Each number is 128 + 32 x the weight over its row's rms, rounded and kept within 0 to 255. Layers, rows and columns count from 0. The size above them is the row's rms in percent of the matrix's.

# layer 6 MLP down (transposed), 768x192, rms 0.226, rows 517-569, columns 0-63
size [ 95  91 100  95  84 105  96  99  99 116 102  92 108 104 101 105 100  86 110  98 108 111 107 101  91 108 110 108  99 111 103 106  97 110  93  96 104 103  98  97  99  85  90 102 101 100 106  98  99  86 107 108  93]
[[127 177 101 171 204  98 117 105 221 144 107 115  52 147 206  94 150 156 134 126 152 102 104 111 143 142 152 182  81 122 142 168  97 141 171 101 107  83 121 132 122 186 152 172  91  73 130 147  84 125  73 113 105  96 146 150 114 156 111 147 179 158 130 110]
 [142 149 156  81 143 109 106 155 130 111 146  99 131  75  78 163 161 121 141 133 175 186 138  91  78 151 154 178  85  98 131  91 120 133  96 141 128 197 161 173  63 155 155 121 146 146 124 133 162  30 110 146 106 136 114 117 128 191  93 106  90 136 137 141]
 [151 161 106 139  90 138  96 126  94 114 171 130 136 132 111 136 112 147 153 150 131 123 127  91 144 106  68  97 139 123  54 150 124 120 157 177 130 150 172 102 128 149  77 115  41  95 162 155 103 234 126 124 125 100 156 112  79 131 116 155 134 155  71 132]
 [ 70 141 130 154 104 144 160  68  96  92 159 183 117 147 104 138 170 103 150 165 129  73 133 168 166  98 141 100 147  85  94 131  82 110 200  75 139 151 142 181 138 119 167  98  61 230 139 153 158 104  89  67 126 129  91 106  98 134 135 115  87 154 122 129]
 [168 149 124  63 135  40 179 141  90 162 135  81 181 170 136 136 133 136 101 144 107 151 144 139 181 103 109 131 122 153 139  80 172 152 106 208 153 128 119 100 144 104 144 177 115 151 178  51 126  79 128 143  96  82 115 113 158 113 175  93 144 188 147 114]
 [166 157 139 124  70  86 120 170 159  96  72 112 132 152 129 178 171 167 171 146 129 173 164 132 124 105  72  85 130  75 111 144 190 124 131 106 142 149 165  73 116 150 116 149 137  57 140 121 159 147 150 154 155 172  94 122 186  52 122 124 108  85 106 142]
 [ 79 163 163 150  68  81 112 131 123 132 145 172  50 164 118 174 183 166 120 120 140 103  82 161 154 113 129 143 128 196 107  78 137 153 167  99 135 172 107 110 126 188 185 111 132 154 121 135 169   0  80 138 128 139 130 162 163 146 100  83 101  92 108  85]
 [162  97 178 116 173  82  76 142 171 119  96 106 129  90  86 124 160 137 147 106  98 146 102 127  93 174  67 136 152  56  74  82 166 139 124 155 171  75 149  95 211 161 144 156  81 130 141  76  97  98  48 154 101  76  97 122 117 127 130 143  73  99 116  92]
 [168 168 173  78 172 204 127 163 158 118 135 100  78 123  77 193  97 129 139 161 111 178 104 129 142 116 114 180 116 147 133 150 102  98 133 141 128  98 144 151  96 121 137 176 145 133 145 124 142  94  83 162 162 127 143 187 123 141 128 140 166 105 112 183]
 [126 122 118 121 113 136 131 158 126 112 145  99  85 154 155 157 152  79 139  77 177  92  78 100 122 139 113 117 112 158 145  66 102 109  96 104 131 166  85 113 130 112 160 154 189 140 131 172 114 164 130 138 149 187 123  96 148  82 149 174 137 147 119 114]
 [136 141  69 144 129 168 122  97  82 134 142 148  70 100 193 181 122 147 119 115 112 127 129  82 158 107 159 125 107 116 116 153 194 154 114 138 108 151 123 160 102 142 164 102 137 204 158 116 119 130 166 122 180 143 141 125 139 117 125  73 146 137 114  80]
 [119 107 113  87 116 129 128 126  87 103 167 102  80  42  87 147 141 129 118 116  95 114 122  82 125 108 120  90 135 153 153 123 106 115  83 143 172  86 131 137 185  98  97 123  77  89 117 135 137 255 133 140 146 117 128 185 149 121 105 122  85 135 133 132]
 [136 194 100 125  56 146 119 146 118 162 167 133 160 115 168 121 123 115 124 193 137 183 112 165 124 135 129 111 132 117  81 140 110 135 123 120 162 136 147 129  97 157 154 136 153 117 166 110 177 116 130 171 184  82 171 172 164 148 120 112  73 101  62 205]
 [ 84 154 124 115 126 141  89 102 101  77  96 110  80 163  82 132  91 118 140  99 161 100  71 122 147 127  84  88 110 106 109 146  80 222 147 139 143 128  68 116 132 156 102 106 149 115 129 143 184  86 128 137  92 176 116 177 127 180 142 121  37 139 147 126]
 [131 161 112 146 112 123 112 131  89 121 150 114  42 155 170 140 125  69 154 198 115  79 172 137 135 168 143 144 113  62 199 124 126 173 169 159  65 105 132 156 127 136 101 142 107 161 112 154 135 120 115 145 111 187 164 198 116 112 124 132 101 116  99  75]
 [ 99 101 132 161 149 151 146 103 134 122 124 147 128 129  97 136 125 130 160  52 125 126 215 178 174 150 152 114 197 149 160 197 144 128 152 112  73 105  78  93 165 119  90 153  91 159 176  86  72 163 178 121 127 156 190 135 135  83 110 101 104 138 106 118]
 [136 126 154 173 146 157 129 126 107 100  76 156 113 127 186 161  75 134 149 153  83  98 152  71 166 136 129 102 100 111 102  58 123 103  92 146  93  88 135 120 164 120 132 203  57 142 187 128 128  23 132 139 154  93 135  66 106  99 200  83 122 195  51  45]
 [169 165 163 137  71 116 157  96 132 156 160 157  14 135 103 175  99 160 186 148 102 119 122 102 120 160 144 166 137 103 149 142 147 135 110  92 130 132 164 163 197 123 157 162 106 144 122 123 126   0 167 122 109 141 100 166  87 131 172 116 117 126  84 119]
 [166 162  98 137  89 120 150 107 126 122 129 177 138  46 114  76 127 106 145 157 131 103 146 134 115 102 134 143 136 132 116 126 113 133 130 138 190 103 133 129 124  96  53 135  97  70 117 115  89 197 190  97 163 169 147 154 158  79 127 148 111 111 165 118]
 [179 153 121 120 107 153 144 105  81 176  79 110 112 114  64 121 172  79 164 140 140 189 118 114 105 159  56 112 143 195 149 121  62 158 213 112 101 159 156 120  83 127 120 157 163  91 106 146 115 162 133 164 160 182 126 114 142 152  90 183 183 122 170 140]
 [ 95 100 127  91 160 124 145 108 129 166 123 169 194 107 123 112 111 173 115 142  63 154 115 152 138  86 104  71 149 123 134 139 116 192 122 115 158 151 128  79 132 131 138  99 131 131  56  88 126 197 101 159 139 115  90 183 159 101 140  97 109  99 140 141]
 [131 101 105 105 150 153  76 128 117  79 119 170 100  95 141 116  97 118 149  96 102 133 165 126 130 131  88  84 117  87 137 105 129 121 118 169 156 147 158 135 102  97 144 124  90 142  77 222  91 251  60  89 129  66 118  98  70  67 163 160 151 116 127 117]
 [111 157 155 122 128 144 127 142 156 147 139 122 179  57 191 127  80 201 116 173 150 158 177 134 152 122  73 121  73 114 154 106  93  73 104  81 146  71 130 112 135 157  88 138 165 149 149 122 144 122 144 132 127 167  73 160 171 132 108 161 153  87 147 165]
 [152 119 107 129 182 156  97 152 120  65  90 161 129 179  90 135  91  92 117 189 181 140  70 177 140  93 157 114 168 111 158 129 121 153 115  71 128  82  67 106 128 130 119 124  71 123 107 173 124 214 127 108 157 118 122 129 130 141 138  88 120  94 131 137]
 [109  93 126 137 118 107 133 134 133 150 107 119  87 113 124 194 102 159 142 125  91  89 134 136 135 136 109 177 112 179 104 148 115 164 125 149 118 116 133 131 170 122 137  92  81 138 127 143 139  72 107  69 149 174 122 141 111 134 205 102 122 139 139 115]
 [117  81 132 155 113  72 131 128 149 180 107 147 189 161 155 131 171 113  86  39 113 190 190  97 115 141  92 164 119 135 108 133  93 133 103 105 121 140 108 155 128 121 170  92 129 149 181 131 119 144 101 106 183  69 147 128 126 100 117 140 129  90 131 164]
 [ 90 155  74 130 109  87  71  82 149  81 117 183 149 142 111 137 112 138 154  65 145 155 147 148 140 162  93 117  77 102 153 135  89  95 170 113 126 122 143 124  89 106 163 139 118 123  91 192 154 113 132  80 140  86 157  94  76 155 135 121 165 156 142 157]
 [136 139  89 103 146 111 126 121 136 151  76 144  87 165 123 117 117 174 129 115 131 158  52 150  69 173 146 123 182 119 154 116 170 193  88 143 219 119 129 156 137 188 129  86 159 130 140  85 115  98 119 101 129  90  95 130 142 122 131 112 129 119 129 135]
 [140 122 129 108  90 143  99 123 144 148 175 129  88 100 180 113  82  76 100 146 155 166 171 225 114 147 161 119 131 173 136  69 125  97 158 108 139 131 118  91 133 159 126 109 122 140 124  75  93  68 129 119 175 159 120  90 128 120 137 150 102  90 158 117]
 [124 169 172 155 121 132 135 120 126 131  92 133 136 112 158 122 130 110 125 198  96 156 148 103  75 191  47 114 154 154 180  98 138 167  75 105 144 136 151 163 145 146 177 164 137 129 132 136 171  91  72 125 154  66  75 146 114  98 148 147  69  87  96 129]
 [115 106 148 109 103 144 108  46  66 127 102 108  63  94 145 132 135 120 121 135 143  74 132 144 121 188 101 110 134 101 127 151 110  80 116 150 116 158  83 160 112 120 114 127 118 166 137 126  46 175 134 122 114 138 107 175 110  60 117 122 102  79  65 154]
 [157  91 123 184 164 163  95  83  96 142  91 194 117 144 160 100 129 157 130 160  78 158 118 114 102  52 132 113 139 157 141 100 127 145 125 172 107  77 147 146  79 125 155  86 169 121 117 120 162 172 134  45 157 110 103 156  79 131 137 135 125 125  93 140]
 [133 115 128 184 108 106 111 149 151 119 102 116 108 134 117 167 202  87 108 125  78 104 123  89 128  81 131 159 124 101 143 134 171  88  80 131 118  95  66  95 107  85  88  63 123 130  86 116 245 115 145 140 103 119 154  92  81 167 147 161  90 116 147 212]
 [ 93 156 115 127 122 146 114 113 128 154  87 187  82 124 111 117 104 152 134 139 166 204 116  99 199 106 106  90 107 125 170 159  75 132 121 115 122 109 114 137 131 143 114 116 131 127  77 148 130  76  96 166 158 100  84 126 172 177  87 101 134  78 118  83]
 [ 60 147  77 116 128 144 112 148 126 179  96 147 149  89 107 165 155 140  93 151 106 141 123 140 125 110 134 172 116 218 159 131  91 133 184 147  87 135 119 109 110 115 191 158 125 106 145 147 138 159 159 134 110 131 142 189 155  97 142 209 134 106  97 152]
 [150 163 127 133 118 129 117 152 103 156 116  86  85 160 184 121 190 148 177 104 149 230 115 137 152 123 166 105 195 148  55  47 129 118  96  87 133  82 121 131 124 106 137 137 113 131 127  89  98 115 139 137 130 151 165 178  91 124 134 131 170 146  82 147]
 [ 95 141 109 154 136 180 137 161 168 116 106 112 114 142  98 173 147  83 152 127  82 107 168 177 103 116 148  89  97 123  65 124 178 159 137 135  77  84 134 138 137 132 156 112 124 169 124 157 123  32 107 143 160 130 137 109 110 180  59  87 169 166 117 134]
 [160 192  51 154  99 183 136  83 122  93 147 145 180 130 130  92 105 125 181 143 123 133  89 150  96 144 153 150  93 164  78  85 114 134  85 158 168 102  82 165 209 116 130 142  94  73  85 112 143 129 118 147 152 147 103 147 107 144 135 110 108 170 138 107]
 [170 125 118 109 105  84  44 106 104 141  96  65 101 147  98 160 128 127 165  96 117 137 122  83 137 128  60 174 146 176 106 103 151 129 116 152 106 120 128 150  82 153 163  82 154 130 109  99 161  74  85 132 134 187 104  90 101  96 178 138 128 128 162 206]
 [128  80 173 121  55 161 143 119  75 148 143 137  80  55 143 149 145 126 131 135 117 131  95 122 125 135 161 111  95 164  84 169 134 113 155 138 187 120 118 147 100  90 162 113 122 157  90 189 137  19 155 171 119 128 165 155 122 112  90 144 158 163  93 176]
 [132 136 120  99 104 199 116 131 109 124 106 167 172 160 116  89 101 121 116  77 125 148  85 134  73 111  95  53 181 109  59 111 138 158  61 162  67 162 154 119 166 131  94 101 111 112 113 115  90 167 102 112  95 165  23 103 112 129 143 141 105 139 129 151]
 [114 118 135 121 119 124 106 141 173 147 180 158 138  89 125 140 170 166 112 127 166 150  95 102 170 114 157 105 121 141 160 142 142 152 135 115 111 115 139 105 189 122 100 109 141 186 202 182  95 113 115 147 117 122 154 132 151 112 118 147 157 109 118 104]
 [114 137 136 191 107 132 130 140 128  98 129 115 112  93 158 156  95 110 174 140 162 127  88 113 115  99 165 143 183  49 140 184 182 141 133 128 117 111 108 152 109  82 150 114 103 107 129 181  64  61  73 145 152 165 169  72 129 121 140  92 126 119 133  90]
 [104 139 143 197 140 121  97  88 157 187 117 131 120  26 101 198 129  92 102 180 116 177 141  78 146 126  92  58 101 138 112  81 106 152  54 133 133 129 156 171 108 148  60 111 136 127 115 158  52 135 111 131 138  91 154 151  93 131 101  73 117 128 114 120]
 [ 86 121 147 202 164 179 122 102 183 129 142  89 183  63 108 179 190  76 104 126 146 130 112 119 109  96 153 127 106 170  86 156 130  75 156 151 140  96 113 108  93 128  65 160 161 156 128 142 176  83 155 162 167 160 121 132 144 174 107  84  81 160 147 123]
 [140 128  83  86 134 137 135 125 125 140 153 160 132 164 150 110 120  83 220 144 161 159 110 128 116  75  97 155 118 130 187 119  83 148 154 102 119 161 148  98 218  91 153 130 122  69 141 120 131 149  87 130 105 108  94 128 123 158 203 117 122 109 103 149]
 [138 190 126 141 121 215 144  98 135 109 110 126  70 128 104  87 103 157 135 119 107 140 147  92 106 109  53  80 132 105 141 163  74 121 136 144 129 122 112 105 139  98 123  86 176  65  75  98  99 146 150 114 110 193 127 100  24 118 110  93  95 200 118 147]
 [121 118  84 147 128 176 145 129 131 115  93 104 107 121 164  70 153 121 167 203 134 132 108 135 117 126 128  96 129  79  79  99 116 154 121 124 181 113 142  96 142 148 112  92 214 141 143 196 136 134  86 132 115  65 113 185 114 109  65  66 122 129 103 127]
 [137 141 172 131 171 110 111 117  75 108 107 122 173 100  97 109 140 115  92 114 129 137  99 160 162 132 109 109 137 100 152 156 154 162 114 138 102 133  83 128 129 126 190 122 126 116 160 132  93  57 114 163 147 122  96 116 105  91 120 111  95 173 160  20]
 [147 144 134 127 137  96 168 107 133 152 127 145   0  82 145 135  95 126 111 146 193 112 130 112 109 167 113 124 169 127 146 120 179 137 132 160 135 149 126 145 102 112 141 175  93 188 155 178 102   0 127 133 104 148  93 103  75 106 142 135 122 160 169 106]
 [116 176 159  66  68 141 146  99 139 126  90  85  23 113 138 147  86 128 114 144 189 130  87 111 129 140 168 131 134 116 114  99  98  99 136  74 146  48  88 128 148  89 175 142 129 187 156 142  67   0 130  74 118  94  89 110 115 131 175 147 149 109 169 140]
 [135  94 120 103 135 225 131 177 105  90 140 115 188 119 148  76  72 131 103  55  58  95 109 181 101 146 123 160 160  86 144 158 111 123 140 148 125 104 139 128 124 155 152 111  97 160 140 161  81 139  75  85 105 107 154  79 135 121 145 175 127 195 161  90]
 [ 62 119 138 141 124 105 195 110 104  73 144 138 200 145  87 133 108 134  97 102  95 132 143 142 142 112 151 121 114 114 160 135  99 114  90 182 183 107 162  70 160 129 115 106 115  45  78  70 113 101 111  99 116 168 142 178  99  89 166 142  96 116 130 178]]
# layer 6 MLP up, 768x192, rms 0.232, rows 518-569, columns 0-63
size [ 93  96  89  77 101 106  96  94 110 138  79 106 106 113 106  98  89 105  96 107 112 104  95  85 108 106 118 101 117 106 108  95 113  88 113 113 108 107  99  95  94  93 112  98  93 100 100  99  94 103 107  89]
[[185 167 133 137 149 115  82 120  96 110  89 153 142 168 128 122 167  47 174 155 150 193  96  91  89  88 126  98 120  99  77 125  97 156  77 129  61 179 125 105  92  85 108 115 115 118 147 150 105 123 140 115 103 112  85  76 157 153  69 119  66 138 153 132]
 [105 164  96 152 170 167  68 106 150 156 107 124 148  99 130 169 161  98 138 143  95 119 154 115 119 121 162 165 162 189 123 118 107  66  94 180 124 135  78 123 129  91 115 179  68  94 131 152 206 135 106 153 198 133  53 138 134  96 106 156 154 146 124 125]
 [162  96 100 127 163 193 115  98 172 121 109 113 161 147 154 193 148 177 148 139 111  84 105 111 164 104 152  85  99 109 185  98 124 144 107  64 187 104 147 138 207 134 122 137 121 117 128 140 179 139 135 160 126 175  96 198  86 133 128 106 157 135 131 162]
 [183 137 134 125 125 191 131 132 162 117  94 146 174 151 129 157 112 152 137 135 167 151 137 112 124 118 175 137 133 148  96 136 133 121  86  88 128  98 138 161 102 145 160  73  95  73 132 173 128 157 178 172 149 118  91  62  86 144 133 112 182 146 119 164]
 [117 141  84 159 122 107 152 159  80  99 110 195 134 145 153 124 144 117 176 166 125  86 120 125  85  96 141 116 132  80 153 175 225 123 106 143  77 147 141 144 118 147 147 134 137 104  93 118 121 116  59  71 174 153 146 128 133 145 118 133 165 132 147 138]
 [149  65 162  95 122  73 156 156  84 159 172 114 150 117 174 116 143 105 163 147  90  96 109 146  25  75 109 109 134  70 163 119  93 107 151 167  92 146 175 132  97  95 135 141 108  96 111 127 127 134 146 139 172 106 146 144 136 161 150 106 124 148 114 153]
 [104 129  88  40 124 154  96 124 140 105 142 136 117 126  79 135  81 131 144 125 165  48 131 164  87  67  78 127 164  52 161 140 131 122  62 180 125 146 106 158  83 138 151 165 159 111 107  80 166 116 132 155 134 155 147 131 101 175  71  65 111  94 152 148]
 [ 82  87  83 171  96 109 136 123  92 126 164 141 123 172  64 150 136 121 144 133 113 104 171 131 135 137  87  77 121  56 142 152 140 126 132  90 165 103  74 150 158 101  74 149 118 154 130  90 156 185 119 137 118 109 102 106 134 151 111 165 129 138 165  61]
 [ 94 115  76 166 122 112 155 109 113  67 145 193 139 101  97 135 100 165 136  97 151 124 144  88 121 122 185 130 101 110 110 160 164 134  80 115 137 125 182  70 104 147 161 111  94  85 115 189 109 132 139 138  94 122 130 151 119  67 117 108 127 130 138 140]
 [140 208 156 143  55  71  84 104 101  67 130 154 169  83 155 125 108 126  88 142  81 136 108  83 123 144 120 169 138  95 145 155 121 114 114 154  81 158 114 161 202  50 121  73 163 153 151  85 128 124 130 142 145 156  61 130 132 157 149 117 154 108 107 127]
 [ 92  80  80 135 164 147 118  91  67  69 195 170 103  60 126 186  95 108  69 137 150 152  52 188 120 110 116  98 214 101  98  90 118 137 140 144 141 120 132 103 162 142 142 152 166 101 138 128 173 145 158 131 121 136  95 196 126 139 100 139 103 149 112  97]
 [161  77 132 112  51  94 142 154  85 113 133 134 160 143  88 118 123  68 126 114  73 133 117  86 129 114 184 118 141 111  95 163 132 142  81 115 146  71 135 110 129  68  76  94 132 115 143 134 119 105 145 146 120 117 144 109  84 129 167 147 143 128 166 205]
 [ 92 175  73 129  74 184 158  96  96 123 156 113 126  75 154 120 171  70 141 145 147 121 208 119 163 102 153 117 136 108 114 105 151 124 177 122 133 170 126  98 182 158 165 105 127 143 139 138 113 169 103 142 172 152 141 139  98 103 109 119  79 133  90 122]
 [152 103 107 111 130  67 137 171 131 112 157  88 152 158 138 160 169  60 140 158 162 117  68  84 125  64 159 166 182  73 104 135 100  79 148 152 118 133 118 132 158 129 134  98 160 139 130 124 117 146 136 151 143  88 111 161 138 124 110 120 126 143 154 117]
 [156  55 115  91  90 126 195  97  94 169 117 110 130 105 116 187 138 138 151  98 157  83 159 135  58 165 150  96 150  88 162 137 173  43 119 131 104 147  88 175 108 126 116 137 152 131  60 158 123 177 113 146  98 161 162 113  72 175 182 147 135 134 107 143]
 [ 92 121 103 151 158 139 106  86  89 170 113 139 106 129 182 142 145  86 144 114 146  78 163 173 155 168 141 159 113 169 152 118 134 135 120 140 115 150 151  93 101 153 147 143 106 169 112 130  98 176 104 187 125 108 175 137 116 156 121 135 203 111  95 192]
 [132 133 120 164 104 148  98 140 179 144 131  92  75 156  74 103 154 135 113 129 113 136 120  98 155  98 137 185 155  52 119 150 139 100 165 148 116 118 101  76 166 115 116 130 128 121 139 124 110 111 115 132  70 105  64 159  88  83 102 176 115 147  92  71]
 [160 197 152  92 150 162 197  88 111 158 106  96  87 156  94 130 159 161 144 138 119 152 107 137  89 114 133 108 182 112 123 172  67 167  95 144 107  93  95 120 126 141 145 112 130 165  93  85 158 159 152 130  68 130 146 173 161 146 147 118 128 122 137 141]
 [148 122  75 125 121 128 164 188 128 125 109 115 154 141  69 161 179 157  89 128 118 142 133 143 103 131 157  89 105 109 178 143  99 159 131 133  53  88 158 119 108 122 140 126 185 116  77 154  93 124  67 121 114 126 181 120 159 150 132  93 189 155 102 160]
 [131 111 113 101 121  91 122 151 108 118 110  64 122 123 141  73 147 105  64 112 126 120 117 146 143 143 151 106 174  97 129 116 122 140 165 124 162 113 152 112  94  54 116  99 144 113 111 173 115 200 127  76  88 136 157 118  92 167 185 148 120 122 144 102]
 [137 135 113 190 126 130 111 156 109 146 140 136 137 104 143 143 101  94 148 119  97 124 147  93 113 149 100 134 140 106 224 166 167 151  72 183  84 107 100  96 142 147  99 150  83  93 147 141 131 169  93 106 147 110 124  90 106 114 110  83  88 125 133 148]
 [108 112  87 114  75 173 194 150 143  76 144 131 206 108 125 159 107 154 105 179 139 191 184 162 168  88 128 120 177 181  89  91  97 205 183 118  97 116 103 144 154 103 133 166 129 172 124 131 129 158 117 143 131 186  75 123 165 138 177 138  99 138 129 126]
 [144  90 115 135 164 173  98 130 122  84  78 143 124  73 158 130 146 179 153 155  85  91 153 134 122 131 116 155  73  82 158 181 118 106  69 111 135 106 166 151 170 128 103 103 174 124 141 172  94 137 146  76 147 117 138 160 178 137 109  93 152 127 108 120]
 [161 149 122 173  98 115 159 104  89 107 150  28 110 115 116 141 179 203 120 131 138 130 169 124 137 114 129 154 131 169 103 141  73 180 112 102 160 108 118 110  93 123 133 123 100 153 135 139 120  98 126  70 154 172 105 105 142  64 176 127 148 159 135 146]
 [115  60 129 120 161  87 196 137 149 141 108  92 116 139  84 107 165  72 157 122  91 170  77 115 120 179 139 118 128 178 172 106 103 147 149  47 183 184 102 142 111  98 159 122 142 117 156 152 104 117 160 116 115 143 147 152 154 139 136 143 125  79 106 142]
 [123 132 114 112  82 148 140 157  97 132 161  49 167 128 134  88 107 152 149  88  89 133 110 178  77 109 176 103 145  98 163 133 162 138 147 138 161  66 148 126  91 116 113 156 143 166 128 140 123 134 145 147  61 137 105 130 142 144 107 111 137 132 144 115]
 [146 154 117 103  97 136 130 211  52 145 123 167 132  61 112  75 129 162 169 145 122 151 144 138  93 123 107 169 114 163 175 190  86 114 156 139  85 127 122  95 129 120 121  98 148 131  95 120 182 120 125 115 133 163  91  67 134 137 114 139 130 177 153 146]
 [100 126  97 176  86 176  75 129  55 129 192 143 111 150 158  76 135 131 150 112 181 109 217 114  82 115 151  92 136 114  92 107 105 132 120 112 113 150 148  90 150 153 162 132 142  77 132 109 105 127 107 152  91 106 130 101 109 134 135 133 134 109 120 123]
 [151 157 104 116 162 152  87 182 128 163 123 119 137  97 136 125  62 139  63 125  84 166 103 100 137  76 142 130 137 158  88 138  93 138  91 124 183 167 111 176 129 116  83 156 166  80 224  91 157 119  83 165 127 140 124  95 127 197 109  81 120 135 178 134]
 [130 153 133 150 113 210 156 151 104  83 175 106 118 176 135 114 140 162 129 109 158 135  86 126 149 138 155 163 163 135 135  91 132  72 152 176 180 134 189 116 165 141 112 127 163 146 138 132 116 127 104 136 147 130 145 135 127 129 131 141 197  76 134 140]
 [100 127  55 101  94 135 137  98  60 128 117 108 132  63 143 177 125 118 175 136 128 164  98 106  71  90 122  82 194  86 148 165  69 134 161 167 131 146 122 146  92  60 117  75 153 147 158 104  95 142 121 128 150 109 123 156 128 193 132  69 133 138 127 157]
 [118 143 133  59 141 143 174 142 138 163 153 118 196 176  91  77 160 100  80 135 163  60 136 105 141 134 120 179 135 100 133 145 142 137 176 155 144 125 153 119 119 117  88 109 107 138 174 210 172 127 132 129 122 106 171 151 203 137 158 207 111 124  89  73]
 [174 123 109 171 102 122  94 132 123  98 109 165  71 120 145 113  97 168  74 134 143 138  74  82  75  70 120 180 109 117  63 154  84  93 137 131  81 164 136 125 157 108 141 138 177 132 123 156  95 101 116 149 148 121 165 125 116 113 131 160 102 155 136 177]
 [111 153 144 154 140 145 110 184 196 114 211 120 109 131 120 106 100 124 125 151 133 111 172 118 126  82 145 118  62 151 147 169 179  79 112 138  97 152 115 150  87 118 170 161 139 162 146 113  82 150 126  81 145 124 120 134  78 113 105 125 146 117 175 125]
 [181 157 111 127 182 161 130  93 141 141 124  46 137  96 102 161 125  91 183 125 210 115 118  72 120 105 153 148 116 142 125 136 181 146 140 166 157 134  87 157 143 114 138 130 122  97 104 115  78 150 128 136 109  67 112 140 101 129  98 192 137 134 149 124]
 [130 154 115 189  86 153  94 100  93 133 123 177 110  98 130  81 149 151 132 169  93 112 107  86  91  77 118  97  62 125 138 140 113  99  70  94 149 121 134 147  96  82 105 121 120 108 108 198 167 106 137 140 146 169 106 134 118 130 144 107 170 130 124 141]
 [ 87  96  96 152 100 108  91 113 155 163 133 193 103  82 131 140 132  64  71 142  92 165 149 143 121 139 107 116  87 129 179 112 203 192 171 119 130 122 106 152 133  73 126 116  97 127 177 127 121 145 157 173 120  82 101  92 106 112 146 131 173 157  96 129]
 [119 154 111 182 150 154 148 183 153 132 149 119 164  94 124 134 103 114 162 133 158 141 160 154  83 124 150 180  79 175  88  86 120 109 111  81 150 198 142 135 118 140 189  66 161 100 161  86  92 138  89 128 104 138 113 131  82  97 183 157  93 190 134 151]
 [165  94 112 147 116  88 165 110  70 126 144 104 145 153 129 151 122 161 135 148 100 160 140 129 119 150 140 141 115 127  99 151 193 161 143 153 160 179 117 167 125  89  90 108 135 128 134 135  85 201 129 151 115 157 112 190 113 170 108 123  94 156  89 123]
 [126 132  93 127 116 102 152 145 105 105 174  94  91  71 134 169 167  69 116 137 174 142 161 129  34 145 166 145 110 160 174 121 117 163 112 170 124 169 102 122 133 131 113 136  87 158 162 134 143 110 142 136 183 117  44 123 137  59 133 114  63 169 123 138]
 [100  97 134  70 105 106 138 182 138  61 190 118 119  70 106 153 151 196  94 122 153 176 138 132 140 155 128 102 167  98  97 132 118 171 133 125  97 108 109  72 197 120 142 134 169 184 150 134 122 150 114 135 128 113 138 121 167 167 145  83 125 152 125  63]
 [132 135 109  67 147 161 119 127 183 164 198 117 150 141 180 191 130 128 157 148 122 153 120 172  86 136 152  99 132  91 132 135 131 112 128 112 114 167 117 168  83 124 151 123 132  72 141 180 121 111  71 170 174 125  76 179 146 168 171 137 163 113 107 110]
 [110 193 150 103  98  90 168 101 166 167 110  77 146 126 107  54  72 148  75 136  38 130 120 186 146 141  74 142 142 101 129 104 133 124 121 175 146 160 159 113  91 147 208  90 132  80 138 170 154 143 153 107 107  86 160 160 150 166 163  84 132 104 121 115]
 [101 150 135 114 152 134 151 156 175  54 167 136 177 113 130 147 151  96 111 114 111  92 127 123 159 140  87 146  29 147 112 134 120 126 125 166 165 123 133 142 131 190 107 125 113 127 112  89 211 128  80  99 136 126 123 164 102 136 135 148 139  77  71 145]
 [164 173 113 127  88 140 134  84  73 141 187  99  84  89 130 130 132 120 110 200 131 104  82 121  91 114 114 160 108 183 112 175 158 129 103 106  78 168 132 153 156 112 165  79 144 124 136  68 197 144 116 125 161 139 123 195 117  77  74 158 134 126 209 169]
 [151 120  92 138 109  69 155 111  91  86 178  87 130  93  93 147 112  89 113 137 212 135 173 138 108 120 144  77 121 136 111 125 119 162 126 168 102 115  65 110 135 123 100  74 136 162 110  38 123  93 116  97 155  96 116  96 188 138 115 178 166 172 107 156]
 [118  60  67 112 141 136 107 154 150 148 100  77 160 127 151 170 185 168 116 118 147  73 126  96 180 121 129 174 220  48 133  82 118  78 143 147  91 128 120 111 163 124 158 122 152 198 142 109 115 125 143 143 169 142 156 141 137 149  78 151 140  89 146  99]
 [120 168  59  96 102 185  83 161 117 155 139  86  91 136 125 131 138 118 100 163 129  59 104  85 147  83 169 103 107 132 145 152 132 108  94 165 135 162  86  96 120 175 108 123 150 134 151 171  77  86 121 118 149 156 132 166 125 127 117  87 150 113 140 105]
 [114 141 112  54 151 135 105 176 123  91 126 120  72  98  90 136  98 118 113 143 166  85 134 127 151 119 100 140 153 115  85 145  98 161 156 176  70 177  96 150  90 134 127 158 152 150 129  92 100 110 143 162  81 159 132  82  55 110 139 149  78 120 120 162]
 [146  81 103  41 103 245 151 125 134 107 180 119  73 107 141 190  89 168  74 158 112 151 131 177  98 163 109 122 173 111 147 118 151 178  95 135 160 132  98 125 144 161 109 145 107 190  99 149  99  80 106  79  77 117  77 125 135 121 126 127 128 138 148 130]
 [ 88  73  61 107  59 125 144 129 174  95 153 122 150 167 107  99 158 190 108  96 134 146  84 172 141  89 111 178  97  45 119  73 151 167  81 125 170 103 169 175 146  92 136 152 151 164 157 167  73 153 171 152 124 104  92 123 149 141 113 105 206 143 144 139]
 [203 150 110 100  85  92 111 126 107 194 123 118 107 101 172 109 141 128  64 146 117 136 102 153  88 174 171 200 114  73 128 126 118 190  90 119 155 152 173 136 176 129 117 128 105  92 137 110  82 127 142  87  93 195  66 107 137 101 182 100  77 138  95 140]]